Each number is 128 + 24 x the weight over its row's rms, rounded and kept within 0 to 255. Layers, rows and columns count from 0. Numbers have three digits each. The size before them is the row's rms in percent of the matrix's.

# q: layer 11 attention query, 448x448, rms 0.0915, rows 0-24,64-88,128-152,192-216,256-280,320-344,384-408, columns 320-383
# k: layer 11 attention key, 64x448, rms 0.0892, rows 0-24, columns 320-383
q0 105:126157109086166159182093120172115140145123112108104110129095061143085111171117133150145125128175122108119136122135127115148100094132164158116126163095120137108155106189173129132141139160125105
q64 086:126111120091118057107173149083093136102057099113120113149122109119115141123150118127108143192131116148091084113129131175113105138109127122096079162106119141129188109120095122124143152109127118
q128 065:121122106104102127119106125096125106134135165112145131139141143102137128139168134132121144131096075137135129129119144141128117085132131131111130143121129125117118160114125142129128123118170101
q192 067:139135117092126103127151149176136082123118142136126078134126149168136124152106153179105149101138135121148113152168175133082132154120154154124148117133130132138175145131154114119127051133145100
q256 078:120136101121133126133156101145121115108091169151124162115151097132087104146141105128093157162135099170090166129122085103158145137145145166119155149119120121135117109129145121092140100080172099
q320 094:168141169152148127089153118124110127138122155166176152147075134145133151139093110125157118155146134182112081170152072148116118110155159115117103076134117121162130141128100129153151124114095108
q384 079:112129143164132089140185124149121095116067126131118156143134088148083160128124088156109134174165104164091129138153110129156143121134125178131107154125134124135109137132131127111116122095127130
k0 047:152108144140135151124118152109152148129151105124158130138142094088126166135098134090130124107083157133138164120091085145157110126133128076092144159115117147082125155120126142178116151118146141
q1 085:127149124127145144088092115121101120113154155172116107138112127153165116131144148088146149125140157122124119148145165129108144141122151165080108098128135093156149125138130101143149174126132068
q65 084:114161163106147179139080146132149108145131159150139100115118111155131126125156086094162136094110117136173120132159130129116152088117133108140126113120151130151157151063145127122143147136110087
q129 061:160152109125117142106141112108125119074134155163087155161086114077161129161113137135075137084151123154094146119169143112114161135118140135134148164138119134124091176116110107102111136118157103
q193 068:144092098112135144121083110184121133120119131108137105122125155114120089140120112065141108151131133151158151134116150161142101141189099144086099114151122098139096123172127136143094136135154151
q257 075:158119130095106187101097141137147127109145130094097125105117141160104105147155132095110156129135101115140114128122140090117091116108103121158119104107140114133118070139129150147103156162151135
q321 094:169137153072118136131144119139132136097142116153103099112181112087110172145126088142121137099092135134127114102118152123138110127109113094181119132108100112129078097130121151106102132157103109
q385 093:167146186132069197090102156119158163133148100121163133105093129167128090163129108092140140112105124130115131147163123143114138058126107118100149079127133157079105113133093116109103182152137127
k1 048:090134102138135137112139145111132176154090164115117152111146088131122136108132149103089162141084143111130061129080122148109106153136133131134189137146086136108122111116148108144131106144122099
q2 101:076127071145128112099128114153120146140108095148124075144145131133163121138135153157153196107089102083114166129080133127118126139147124129142138145147137138117080120101165120171115157169117141
q66 095:170145143136124103172128116078158130109130123104154129118174147119133147113085145126121106147155135138118151129117143120119156147165138126122105091113148138148116202091119164128148136117110132
q130 062:084116094137132145079130116089132129134106109163101089156135142141122145099130118132111112150128103127108130122120125128104109104157129163159141157174119110162157185129170166114165145085081121
q194 074:107141109109135146108163134117091112102104117127100101116122172133147181158111133098097142136144128115138142167155136151140053124098150151132117145118123123124111125104135141160160132142154123
q258 074:150127141117131167152117141137112130121113138121137115118142152136150154137101136099149116107115167124093143116126143125141097104100088116146117145112133113106149170134133129138128124127128143
q322 092:131134126101105085145122160141113142147154112106105092098115137137158142091183147123107093174133151102091125143145166075155179135086103114102163141099087124152156126142115147088149141119149114
q386 081:117130138128168115138108146124131110111123108126115141153117120103147171100071173126132116104145158100117123099112120118151105164112118086115123105147179122081137147147164156172137125136148128
k2 050:109109097151143111153137128112115138106162134128152151095100108142110060124106117148137125132119157114132131117112156128167188122117138209105168150117093121144099104120144095097118087180116136
q3 104:086133132152142138142176124123126132114113129144134156109099111105143145110071138115128101138135071140124137122113117169104133158097117101104130117172120114138110130119107178122125113117079156
q67 089:143161128142115091142125135123108132165165087176145068112128190127128160056108124125140136132136151131118129117147129115143133137072091111123125106093118144133111177100115133142138132138122154
q131 058:109083110109127106104140117147134102171161144149128097122098099122156155139175108112146119136111128097142120122127149143141100152150150098144142135135143150146129156134107107098155139105133169
q195 073:164129142121144146119145105106080131082122100143113138156107144116202136127093115112128116133132116131159133149169122154108080125103155151107130159104110141130129122130140182191148052152136101
q259 078:126094154123127148125120139133076134123123104085125088158146131103125162089129104132100101127156142157129121119142138152141081149075090118110111149120129122110160138149146141155128135140124152
q323 096:106138136102091106134132137137151139099095151156098120100097147135122149147121142114175110135114181108081131132155141133163129103119098102127124144115089114085150157122135139115159133139106169
q387 082:119110135121144119120132128122060162155101137127126101119151126080128168085108142120147117130154165137146105102117136143098103159107094084112102126129114150106126158153149142165140085129142126
k3 051:148127128142117132118144119132175116125098078124137126131137157119106146136110125099138129151122130110174122068120111116144071109171147196163096119125129117133108114125101111160147201142127104
q4 102:108119162120122122123132133106134127132139094134144127131121153124064157166138140114164137054155114099148144104156141151136148137124097132082139080128160156165118143150122125092109122120139152
q68 093:107149096143140109136128135102105125127135141128109112129150145137107144110130094124119122125171106160138181097108148137098137181153137123142096145132150141126134100129120152153125118079120128
q132 063:042127123144068093146116173129112126142151124138097121101110109115084144128168075144111117143090104171125105103094120154126147100130129143159171111126122123106094134133115139080097156099142130
q196 068:104118131134166131154140098116071164121126128135148122161123119123203142108162136117097124187148149136157115088160131151126075143122162147129179126117097097143138139155120150119163112106157156
q260 072:142153130138102118137136129122115131076093151118107131113092157101145130129158129102123151109119161177168110137137119117124064116148154145126107145095155107124137124145113156134130118141115131
q324 090:085110111163114119165125137104128150115145169152142137118146117146117179079104114128075093113140119109132127154139152116142158149116121062149138110116108128171139124166102147141110093122133104
q388 072:112148190134102083130139109123120150125106134134101127134098163158141165128132093108125143115152158150159091076091092136109130122111133124128123146169175121167102108159125158150132140101123120
k4 053:147135136118128176136134137133156133145138133113191140108117119158125139146099128146136160121123088093127131137150110137107137117135128141119140160135114136128104127146083116174124142180135108
q5 107:159137135136128111126134137133110131099113100131125170099116132097166160147092157125147179116119136044128140115136125135109145122134132102129125122135115145128151103108143154159100134130152094
q69 093:141154105120119169101114106096110196126094101141128156130116100123099101152120132182131100164146128125122156121136100123110095114126142206147101150143127111096119138141119111120147129114138114
q133 063:128126142097134197088131133202147141119144121145132112146119135129111138145111174171130092146096131140172138124131109114086129096111143143110145125127122145129108115167120127093112147119167111
q197 071:175093130148165099144135119111067173122155103098138118117151146096130156099079094162150107159149147133112103132124131121127103101127126122151103120131104152104144108169115141132079057124173139
q261 075:115116080126143093152112112132115149101079122151113123132117133119120063155106177143149094153114118145114122139150109141110164127155103193115134135146134088150114126156154148110124077127146098
q325 108:125138131155136104115113152134114120105121139121130151072136157097084107129132171151141136125122124092096119112148090144140145143089128186069183108126128112161157147120154128104108172121155080
q389 089:141129109119140100129132087152115165108114124171117161104140128108114111139147175126156114128134127134108144201134092154123156109174127179138132123108150085194126180129140166132121083134108115
k5 062:096165127122114111077172129128159142084116115168103136114129151142102108146152120161115130134130125153089124133161143110163147151093104127075119109135078111122135128086140127093147131156086117
q6 120:116118110142135112119126149124112097121137109134086142114052127110124135109214119123150152112140107106198134132183129113139100095172170164107112113096148129129072140147132088100145114119140129
q70 106:117162153135172159119123126137124115115120131113110134093105131129125124095140127133141090178112144141106143143129133115117134142143146127146128129134149125135138086129160098128138144126111074
q134 056:157143092135139106115140114122096148153089150113137107104113117118071170106059091129132151137173061123111118130126114105129138126119136156126131153139113138119137125120147135163118095118176167
q198 059:191137144157146108094136136118140137123106095129144127137128117148157134115063107141098090115119118137117110158154087108177149081138123081095086145136085134130135110121138124116077140174096137
q262 072:122161081143151123126121120106134111095142107147153143106106129128150122137132105109143079145111099093086147140149131138120193122151136109107144152147123154135106136118118132114109107135121136
q326 099:165146111112128119090152115133099108124125173127123154093097181097115148153152186113154152155136122120121126115101102100180128177108129175097111093101164127101141193137107116094105129153144096
q390 083:164134130145138114131133110147133125142134113124157098111127089090158147138150128115125093106066111127147123141116137126154127111139119113157115124142154149123132123147133156132109157152140090
k6 066:076129174099121181121160112150098132107149123169105134139151147119123107191156140159121159118108121114110161096157096141124124123124120117117131125092131141124109107132134105150131145117128129
q7 116:176113162056138123110150116098121143117112107108118104131143100121172169077104133105102119097132122069147135115152120134100143087142105116136096089098079107107115107121098128127177090123181063
q71 090:130147085112149121143097136119110149112101117143136167123138106138064112171165148131165148120143115120152114125107103158086145155163170144154148138112152123097145148135129080126138153171135131
q135 055:098100121127110122131178148136088114157086112098153125126107127117135142111122137076123095128130132140099120152125093136135139133123139093166114101155166106103105129123178115104114117149178116
q199 070:100137124155079110144134115135177144143135110154107137130160124116091131125191146150130131137067125146140143110145142126114178127129120121116145137122135205114136108110145101070122162106087104
q263 077:096137110121126128126102090100137105116164081165142126098124141139132131161108139139136131118114080108141158137138129151124166139168125117130170129147136158106128149149155072127151131134112169
q327 109:113118102134134137109142132109133157150174113138121138173122129078128200112169137118158148121163122141124096122094115122097139092147112163161122127112137125137150153137094035149091172125138108
q391 090:118159116113125141132105117097194126110134089159107148145139090114112140154136132142156126156102116101134147147122121157158177109132128140129125131121129132138122146129161118100140158133099122
k7 063:191138145087099103118120157109096143112121109116075147105166160135126084123174093122141101127140127141116157109133109105105118098128183122107119109140166123178119132107108129111093147152139111
q8 124:164125139141131141097185139148088077112091164125116130109110113109113143138128143147107109155131122126125167140123129116132159132140113099119183106167108130135092136101144130130105115169076138
q72 098:071172125107120109147085134124132145142114116147146104158150125119138137055122156123120152122154163184078142141095090160137105123108142197102083176116142125131145127124148135131117090140089115
q136 054:086118141130143118147089107128159153131171102128118127154162101113133122148183136173099150082150106161087150114085107123082149142136104168124111122090087120145143062140139132103124149146126125
q200 060:076122070128106144086081110125135127135112092110110127116133144094120107130160135137139111113110165125149132068155137145125102148105120120093139151109150109106138160130171111167125098111131116
q264 069:138160120146123119171140148112139178105105101126107112120141114121123089117129123141125141137132154163111152129093110182079089130094111145077114117112120114166099137104146143140164141169099113
q328 112:114123123151140152130115137118110116114129145096176133109133112088140143115069141161112123119106114101111109144106222117142167138117145149190174128107079116109153148122099130124101147102116070
q392 076:104119114101118099120099105100115157104144125133107133149106148107140129119098136124139126148140154173108141128096175152107105113083096184109105172099128122134125118113160079125158096179150140
k8 074:149135145073123117074116124081157115136164119146093123125158136151101108129106113138114120144092156110101123165119129146155131119055124137123109134130134127104140110064126169141138115112112117
q9 133:138121152112132079099127123101098107129119138112113093146128116104129140100114131132101095086093144107098160107140124136126115084098114104190138148147103133131118163105105125150130116125122159
q73 092:134077139148114108158110165140144095106171109120177145158162141136156123120157117120104126077142123102147146101129136129134137122128139107151125110155146154154111144128145117064080107108119148
q137 052:133124102127111151105145180130115109132087147116087147172146115136195100122120097114123157096138150114140175091135140125138115177119149175185118138133118121128141114110131111112108122144110084
q201 069:109140144108111154144117144146084123133122150123074116091099157109133097124189121130159095171125120145130145083145136119136090153065113122129165121098108112111126119121162139134144127132159124
q265 066:167123137131113118130108166151145155101097130113116106132134105149146138112197104098148111123140146150098125051114158104119120135070148104160121162109137097122145126102133102117160099132111102
q329 118:129148103140106150111147096141117116132129153128120093150139127123111148129168085140118113081138126127123154109128123100148089090147100025178132146130141155091124144184112101125149116140120149
q393 070:151124166147107135106123175147139156125091129109115115135143166098153132121156078110129106122135135174083122051108144131134100172103124087145125120147069136129143138116175141093115123130121098
k9 076:129113126080112132144132106117133199159117077145132148117139112080156172111118152101132148098079148139138150158122117144098109113172133160152130163123152111143159141144064137157100171098136117
q10 138:184127119161137132131119155133104094167113165149122092118146115129082100116081137136124112129111169141104111143134123100129142107087143080106126170136131129123166135096164128132119137118144170
q74 093:157116132144116141156116139109147126109135154091156145145112149120142163103091173114115108104111138183098123159099126134130120118115135152124123116148100151110112089129102160131127136128108110
q138 054:097136121102162147126139127174133148133121111114127112121110108146135126127125138163130096102112128146121121102137176140140109156160161148143125181150121133130136151117058146123118200141076095
q202 056:124136118120154146143120127106126091104130088132134103126145173135185089125093094121106102136150119127146085132128124134115091153097130119107136128108145085104151152107162132149177089109138095
q266 068:135103140126122104108122083146129141121061107088114144131137112133139097111110128116137117131124144178128107106106125103166079127117111166102122154120129130126111122111144125155131135126119127
q330 117:102107098138090138117102156132121134083171136125126144171155105124114159105076191129124146107136120114128146099128149116159114166125123088181102133129144138118155123187181126106130081151151150
q394 078:161113154129126103112132118112129129152116105091106121159106151125148158115085139081105112119167148153102054112116110146122120154114119167100116142116130131137124134103150130156154085126149131
k10 071:157132132098120168092114102153118129113151134123166093157158147149091108119186105122122113165130126118066169130161113143136104130158113121175093139150115119100134117129131125104124127099118135
q11 123:083138146157120129080131120132160136141192141158137146131083178117072112165123110168101116155139160155148145136135109086172121163123136097114138119140179143158122119133132099140106096170129175
q75 107:118136095144117092119122124133103130112113092143127112135143202119121184102147088105121113098151138128133142099097115154102109133126167153112079115118121151133133165115110135076124100097154129
q139 060:095123144163118141112111109104126155098119081113128145167162154132132107115110114122138139077112137141107123067098106157173105103151138138124096095109114128141108084133083093164123147163090122
q203 075:160057135143155155155113114118087159116109117100106140120130172115108107099098126094084093137157120112162125131166112128120071164111137169106184159131102112114082141097149122125106090157162133
q267 067:115080143146144133147095114132118128097100119120108152098128122098110118109107089095085096115142155211116155103082127142117079104099100179087136144117130130164124162116151138141106114159157122
q331 130:117151120180146154125104096091133115130129120130127101180191132136134146103117104148140134109138127120152106145137095119114108130158106069169109081155122129108136125151133120100148142119134133
q395 081:125103114174145101112096130150096106139111129104131125131110159131099147099115118086115107124119102140123118118144149146107096133114135199109107154124143124190124182121157122119114097179181117
k11 092:157131116081133124121138136159131130156158114170131133162164163114165106160127121093114130139081098132152206106143147152137126114112095161190161135151172127103157141103172155168179071114120149
q12 129:149177105120171147132145100180110040109101141106137120144128101116160099079139129115131115148119136079139128109178150155168117124130150136158160146125099173115136128142111165104128133122103119
q76 103:119116134147112123124140118142116104126105125130109129118136126127155157122160135077087098084149145125163114119137140149125118117134168107148101127144110145150115180112099113094138124129128160
q140 062:129121111114177131172128160118123167145149129096085124146124133118150082162161154128111086124104081171161102125129174136112134152134106153104165140148103131140112140098114167098148121157060116
q204 066:159116154078132117100105177144074099106158120105125112105099161104092089124120122092113110140157114138127122142153121131101097162102118136141149144095089128105159110088177125190136095136188130
q268 070:128101105132121148122135131153132118128124131058108115099135133128097082116109138097148116101132126138131128133109102123132067095130117144136112159110145115129157102117148115133164131109108126
q332 123:113133122031118132143108127115121071132083119111132104129129135096117128123115122114146129133115172122123160130144126130131127151100143160130153170121089120125117141081147158117133148088143162
q396 087:102099136143117120101119133127115094115097096095121148100135135116135088128100140062136110082150113146128129108139131134105086156093112137113132128116112121146145112116143092156157083164147135
k12 087:088144157118098081140123128149111137118127110158163121145133105145142111121134105137099147142112111121172173114140128155136160119094092128127169145136104127118134105123118154141104155082105134
q13 112:134173093131151074102126118084102097207132142112136133141142141152085124126099096112081121115153123114125143124143110124160139190154140154141148138117122106158129135106094182120125105144166162
q77 098:170122166148124121148102152115111091140139135165150133106150147120134114147146140093106138170127120139121147124147121147119130127099126110155123115121104143152108101138126132095118124141101144
q141 067:156100152121165172168154138138159123151092183150117143124192115115155080164146115070141131159125129172114139121155174087137129142105140140196132103127131166137154105124106132094162118098113138
q205 070:141128156122146126091120134116161092127130161090131132100118144134103111114134093127107118165103134140144114158133138119145145105127077135099147110148116104108150117086165130176140158148160126
q269 088:120111114112159161123155165102134121128098096108106151113096123154107096127114140120107152156143116119132081138087112132120139108110091118090104109136094121141144094123137107164138141117161143
q333 117:166121142113119128133119109085136168143149132132113166103106155116123133180109146123095139150135150129118153164159078127108107096106100127112099108098170136126162117110166152126126106116108109
q397 098:139144158096135132128113125116121106113102095121129131117161149087151085150138123085113154174146138105132127184130150130082105129091108111107115098142123130130155129127137133150122155130141131
k13 093:138127113165154111154133149107109078097130144096133102108094148132121128155121117191148150110200126137149070112114115108142155123130187108120136107117132151165125139122120126101105122146132117
q14 125:141119138090121149112137127161154164138118085119098140123092162175119125165119149141117146140129133125101117141128107127127126156113075143113134133135104115118117131131122114119148089155195119
q78 113:132094124121158126123140128123163135114140150148120125132105127155123116110104157129076108129127122106171127120104154133139103109112160158151189122138151129105134137119108098125132113122108161
q142 064:082130136117144077159157123104135132110162151102141149079122133146135041133120143129127104135126167132110110154141141123142133133134109138119148124159150115109092131119089121076142102106090164
q206 076:106120125127161082140144150135160124116127151127192135120144135148119146129107130108146109146109165081121093171117128148098128134163113155094135090161104126145096124133093187166116096151107109
q270 069:122114143144154136131149145102131124111133115117115137136102135150131095141117145151104136168100118093146097154117159149129138130141088140106158111143134132151140138125071110123149122140152099
q334 113:129072124148114187113151119156121128178162119151157146159123097133085128148144136144132091155137142159096101123120082137135104111107102101171140123108133137112096133113183095153117140131153105
q398 097:128104162126146121083145121138141149131168120138100123094117098148096107174088150148147122152107154104130090125087156123141144157146112176164144087151151146113090146106105124131132106108080142
k14 079:170140111176125144165104111115091080177168150129136144164136141125121119164128106170153078168163117147123112159097146145171134145131133099142101153136124181148144096095107138103111144106146139
q15 113:120141097100149122123129137129099136171095127132141115091122149147113133133134109101179149124104122098146092150155175111132097121136142157077152161139100126161133148124096166147113124118147152
q79 113:129205107117124116096110104141110077119129102091161123117121186147110141109102156151158118134159129095085136122182159139121136168122130127127066101103109101119164108112118129115128123095136118
q143 074:113124098113136091089088104122122175129117121128125122133114117123119179119134119106092127088141111136106114092132104143079109154156126138094093166105099138166110120120135164140116133164139057
q207 080:131111189113094155080126166076121134138101127137150152140109127104100136130108157105096106101187142117111114136168130143111093145139180092163116169128136135154081074108138125137096109108158142
q271 076:146149109136099130099057110136116131111145116144125145080140114138129110116100121128139082066145163112122119150179064148105094079145147147144073110117129081132110086123132146130106140138152102
q335 101:168165148138145118172110094109129123112129138069061134130123132123103138118083077116165122130136107091159094114153148095140122096100132068111140120145095112158157135143079134103126129122097124
q399 098:124141124126129129095083115148161095119156105131151166109138107108140105118126143103133113137144147105127108138196118159104062118114161109104087162121142108155126069088112155107107134124163092
k15 098:135095166103099163159128103144102140135169119163164139165138112106124142172106110133140132151152099114117165161140093170153132136140143135136109114132117177179154099125125157163148092117107138
q16 115:070135081128123109128096083163126102141131098131129139173136173134120131149101157143202188164148110192160123087149116115135127154155147162138119144090126124125126133141164129078098149100128127
q80 118:166138138140132113117112131121177104136142124075116143112157082176132149129135119097142121099112142122166137125098162121125100109154098148130145113104133148136118140130128154120092126157151156
q144 073:098148123146125105161115099127118136105160133112137152099122127130080119166152121126147098120113130126173128109176174087085127131102096165130123131142176165151093130134122142104129087142093140
q208 089:120131187146136146132127144110112118144187145135154167143170138133117134111115107123119135086145118079133078181135119137128120105111158125158105139154183147130149123126125150139160144174177108
q272 078:146135143133116137108106134125168098122159102126141156118158095181091159100121116123162101113124119115122094135108116132123127088140115145102149123122142135117106124140144108154107127157156154
q336 100:112126109080141165146136131130110143121099105145149103136132146143086132121115114168133206132140148157121077119150149157120146135107154141047087129111151137171105139089072166135133093099148142
q400 109:128151165151132143099099126144182100141156119125118145109159095142132135116125134118115138099131140096127111158150122108109101123153099152079130091126125117123125095130114123135149139151118165
k16 095:135125073149137097115128144102096124122127166107134134114112105185120116134155134103116089132137160143122098109086100120103111142162118114136125118128132131093142122127124145105099147138110090
q17 114:148128101105119191106164141154123118175170099146161125130126148119123139130116153175167174145169078144157148139113147128123111127157144101110095087086148117134115113154144129132122113107148149
q81 111:186157167125119113138112138139129168131166135170110160141123142135127150116148150155117142059159152096152082097162131173121113147150134085157107111122142124083142104148114098164159132121143143
q145 076:148102117138132095146123108124124190124143150117156118095132155144137084135137168144152102136170129162137106115158129161093160160154096140141138163110180082130111149104064114122155086097134145
q209 107:189106152142101155119090118116090150130118121115185121123126111107175151073098112104135142128152152156163083198155125176112112149138135155140104157119124115130102120128104131152147119117153110
q273 083:185130163125124141136090086129141173142144146142166120122157134122126111109121165115141131091138133151155064147152111137115139118183103142189139137138150118137122114137075085157140101138134148
q337 096:174166134139099136161130133113120134093143080142122171115091137143119145153111097141121187125140167155112190156105157125133121109089142103120122095111114160086099129099154122149134087172117108
q401 121:163147176143123151118093087136139135130126131144169162087141103116152132108101135120130141141142181092149101134141098182097097114129125148140125129144153125110103097142090111172160136158129152
k17 097:140102146114134114122171097137135109129211156114171134147174119108197113115141164145085136142119135113104103147100131099117098081156102104169128145135097120081111157164110106132095146107153107
q18 095:135133129117090123149150087117107148108125132123126129149143126125106090096149176157120140129158119104123137119127161108131163143161115102149138156116107121106113113194141148155101157129149119
q82 122:147118127147111156150130153134113117150160118159153131136142136135116126117137148168140167135090123094143114154108125140151149126105105117117122148104172163088152127119126148148110130130121119
q146 089:114146149174144123148138092121148112148160120145154155145176109110112139124160169141136096169072144090106135145112129128145130047095109121171173130119132152129132068119122122122122134122134177
q210 106:131121109127097101135109089128137125127129136121133122159160155113137168099128153132140103116090164137118131158160146117140133097072156137148125131116146168091121160181145118088139144128124128
q274 092:140077144105137130165112148133086129134167134122125124129154133113122155102138135145117073158111116116146110152128129088157148123106149123145160162119124172083136135138128153138132128118128145
q338 090:130153160160128146131161075090126135142166115157121155188143113135158107111152129127126062090151093104088150109146113149114103134129137094145118166085115155165104133129105127106094123106178123
q402 113:126132128143126105148114144140116130152150100126127128169146151116141152104113151153094121133108151127132105186117147124145129097102102130175110159123114171086148123166131131118134126119133161
k18 104:134143117110152073145123150125130090103099138113061109092112112082145127110072148102139160136117138132101150120153134110110161075113131152136143107119129135134125133130135130173147122153116165
q19 092:104099114109096096154119121121115176149154137130117107116154120119115154150155120126129112090126121130117097122116108132135127098097101101087108122119136107135091139099133099114086099150143170
q83 105:145133111175121103130180153120147102114047098145143103141087164111105103126118128108151111179117112120126108152155133129125099119120121150138073090130153144144114112154130154081126114142166135
q147 084:128102133159143118131136134092137106123087141108162131113134159138078132125132116088144165154122113142129088118121141118110111090103141164146102094121131143110133123143079146089094145152145149
q211 114:124123140132159129123184131101137115103138119114149172091095113162068108126100158117145114147097164123103093130099119103086095151161124141120157108136111104146094107135111142135090115151136144
q275 106:113115107142144097134155165099085096074104094106133149127086123134095093141147110111122127188130155104113091176123116121082090158132122158087108094131101129125120080174072132120078113154173124
q339 081:142114134174104087098125152109122089101122114127065126104118127161131104117106109120129116140104118140154097138091137128173159064128096131094144164117128122113113147154135118099078136143089114
q403 117:111131120133126075160174139099165119110137126093165145141101113159100117123129139125118122163122156079150116190146104139065091123149117131098115115140140143148135099158116160122093111116165136
k19 121:181101117159124143114134117135125142160149168159157094182132088156154088074144111123115111141113150132121098145130101134096115105129171151108120124131159106112148166106141168126115104134158127
q20 087:178155116111119112128117139109134095119161068104168146094121163137112108102098158136075102156151109098086123108167172145135122122126124131179137097180078070126111163141128151091093133134120117
q84 109:096125115097156141132137129164122130110104086126144154160137150157103118113086133144149155141152166110114115133158139135129149132134138155090080145124145128155177109120119114130136153136133137
q148 122:141123089096148164126081100124080173123123115119118094135103120142171107134094112111128143138163122143116131136116119105108139130142108153042140120132117095191093158106072158089156098136100105
q212 147:130117121140120145153107143128111118119153115104095135163124174113144141097133111139144093137165141173105126140127100118171140178114126128061141086110153137155124124133118153106081137136131121
q276 122:113139100122157152116111119144105160116155101080113136151113132146151130123135127143123120180135140158086120136125117107121162137129098134048145114107151108151103144148061109113164121110145112
q340 074:097148138102100144139151159187113119142143116131136144193130168094113141104121085140112101138152119091114123149131123123147126114120128141118169139102149096157124113141139169102115122088110152
q404 135:132137145130152135141120115124086112104113097124133135129112144114122164086125136136162150143149130169081118137112148109169136141121136142079111103132163152143118130133086121102132130122121088
k20 117:146115146106125118098113095133146125168150117110155125184164143164121089120175147128095097103131147128107156077147123129153138168122190169090105123148131141123135129102127124094108152159155077
q21 082:151130087116127112149088142115113111089136165113129101146137155189140114099113132087148191120091118177150156103111166118137129149104161161130115117151141137097119117130128155141125138118110137
q85 099:110135166113108102147107131091161132137095114134111120102144182103138137140143144139186107112110072148087128139071112069135098121130110093136120131147127107083078175129160157129128163146136098
q149 121:070088117133132099128116127160113108095140122117126115159135117095128131134152088144139124121118093117130121084142117126132123160188182150109129137130097112131155170079146135154100121136135052
q213 125:109108106158110077136122135144134139126126137136136148096170135115123143120130083137131122090087130113117139121132162128113140129145145108190136117146125147113141116108148160135137133127133109
q277 117:085107104152138118138066128156187104120131135125160139140139122085141155138135140115140099112100099097116113116125131145141127094142122111193086127145127112131119124087171174148103165095125102
q341 077:098146120129094118162098148139145160121115134144137135124170131127124140113148045124163163122134147127170087090097142167112145113116171146140152141121130089139148157162127148085132151153107128
q405 128:103088122121129083153107109136161168131122127115099174095153159087148122157154131139119077090105104137126156132135133129121111118116125117156138138123100083092118142075145170144123158093148077
k21 111:117151115170147156152142123112137118118146151145111144144182116166130120122147126155167136130157106135090077149095110111164160119084094091168105120124159124142186111144128155102070112133147154
q22 086:122117112153102167106148120146159194109148113121114159107100086090115132147121115170125087148156090140115137121108115112118150094141076102151113139092170114115128090178135099108120141116120137
q86 090:129113129124118160102126139111177141152148127137111149151120138088140104149081127080118117117132124134129131078102091115118091105157109101163144115154119155179098136138184144146122137121148169
q150 144:134135086143091114092129132118129145111131114112125115132118095144131119187141087102121128070170163136140126132152121136132071123153110138128125143139134160158089134162138147155154133110100165
q214 140:137114107136138140124112146122087184127119150142170132117071112104149133188133121113131113130123135101121142092156077127134102064152118097166083163129131139157125088116114143158113109113127127
q278 124:144118099147091136110119151090085184111131127134136111116103093122128123204122096114124120088135153139126163107165107139114080114127101128129098159136098157154111146138147113160135136104110149
q342 070:093101129135090132148144125181174124107163111141163124139098142130175127168175151140114114138147143146120092122095111121152110127142113158060153089143125171148111107123142114092144129101147179
q406 115:140150109130108166106115158107117162128142133143134146126096108112133101177098127110124127121138125134141143137149108108145087095152136099153089150129114142157113118094137127178108128100107134
k22 130:093107119160106113087130116131098107110147158141114123146133129157156145196183120186129095162126129081142140117121104138123088104148131083148113114128078115117151137126125108104148161142159118
q23 072:148121148125142094155183123122140118131127166120151129127094131141148129122131126124134137115164148126110109090196155130120130176092153148103161150138081132141134183132126134088115128131119147
q87 078:153126160147132138110099162097146171186160105127112126121148140117168137123095153191151098118127162127125122166163117126106183162147142120120132145084126125125130128125128114145177135094149170
q151 135:174108140140132107159168188106080128121155164135080142154133129136111074128107146143106092090133120188146112168136125095100165130110101116113103104074128126145127147115066112151103186133164135
q215 117:134113131160130075142156126130100137119131118088086132156178157156123074127139130121092119126145094175138133154148160100100136151128072138079115125107165141158170135169095060096100165124127130
q279 126:181121139144116109150174160135135127104139136101112135163139138148126076135108119130116102088148144177146133186152147107099136132109101142092113105112145149156131121124084087146125152102139148
q343 067:136135097141153078167131143137182116136084131107119134120134094111177098119125104138096128086118126132148142091157193149123119114121125161131135139131076136104124146142091153080109113115124082
q407 109:132136155153113098169131125136141146112104143101117126151159142161144049128113123143140101100173127187159136162174130128108125154106110122086139117095144154147146132127084087099141154110133113
k23 121:164146106148154108114117085096139110111092128130113132164121120139136104137123081141067114155147137150147148116115147138109140102131134103098111129157120128134127138148118052087118133117125119
q24 068:208141118104129098125128166163127155105127133159128179093137141160139145137113140080133163127133103142104112097139115144122126127133080134162124140146106128129121167103117124140128091103146102
q88 078:157118172125110101069153159132127168124115127110123154134109112121178140166140116144113131131170128130129152133165165122088144119122125156104168119137100124158148095099132109160136117136119120
q152 167:179116117112115096149086112129109133153155135156092146127082120116147137135128147121121141176139163123099118073116169110113140090121124083105089123141118130130123124141108126164166129093159125
q216 125:185110139109097144106083138145089104161140146146095129133143119141130155125152112127139139160162192143106150095146146107166138098100147137138095125135115132153120119140134128118166147119174131
q280 140:170122119105111074145099100152086138143148146138078137129105124149165135153153139117132146145170155123125126084141179096126122106121134111123097115123111149153115124128116125132190141101161124
q344 064:111102097147110159149122141096110147098168151129103115112139140131168150115126100146142109131122116131122125122107150137159134107144115149174103099154141112086122140048118152131130172105116102
q408 112:135105134108091121094104118137073125147132154144108148119100140122156130126164107115147165176164154151128124079157151142133153091076128099127112122143123140147114122107099088133182163092148145
k24 128:161112119117112082105133157131118092134136135151128118099118118121148145155141108105094169179142168152118162105132121159110115120100165163175153121134168109126130107127081116133100175169148142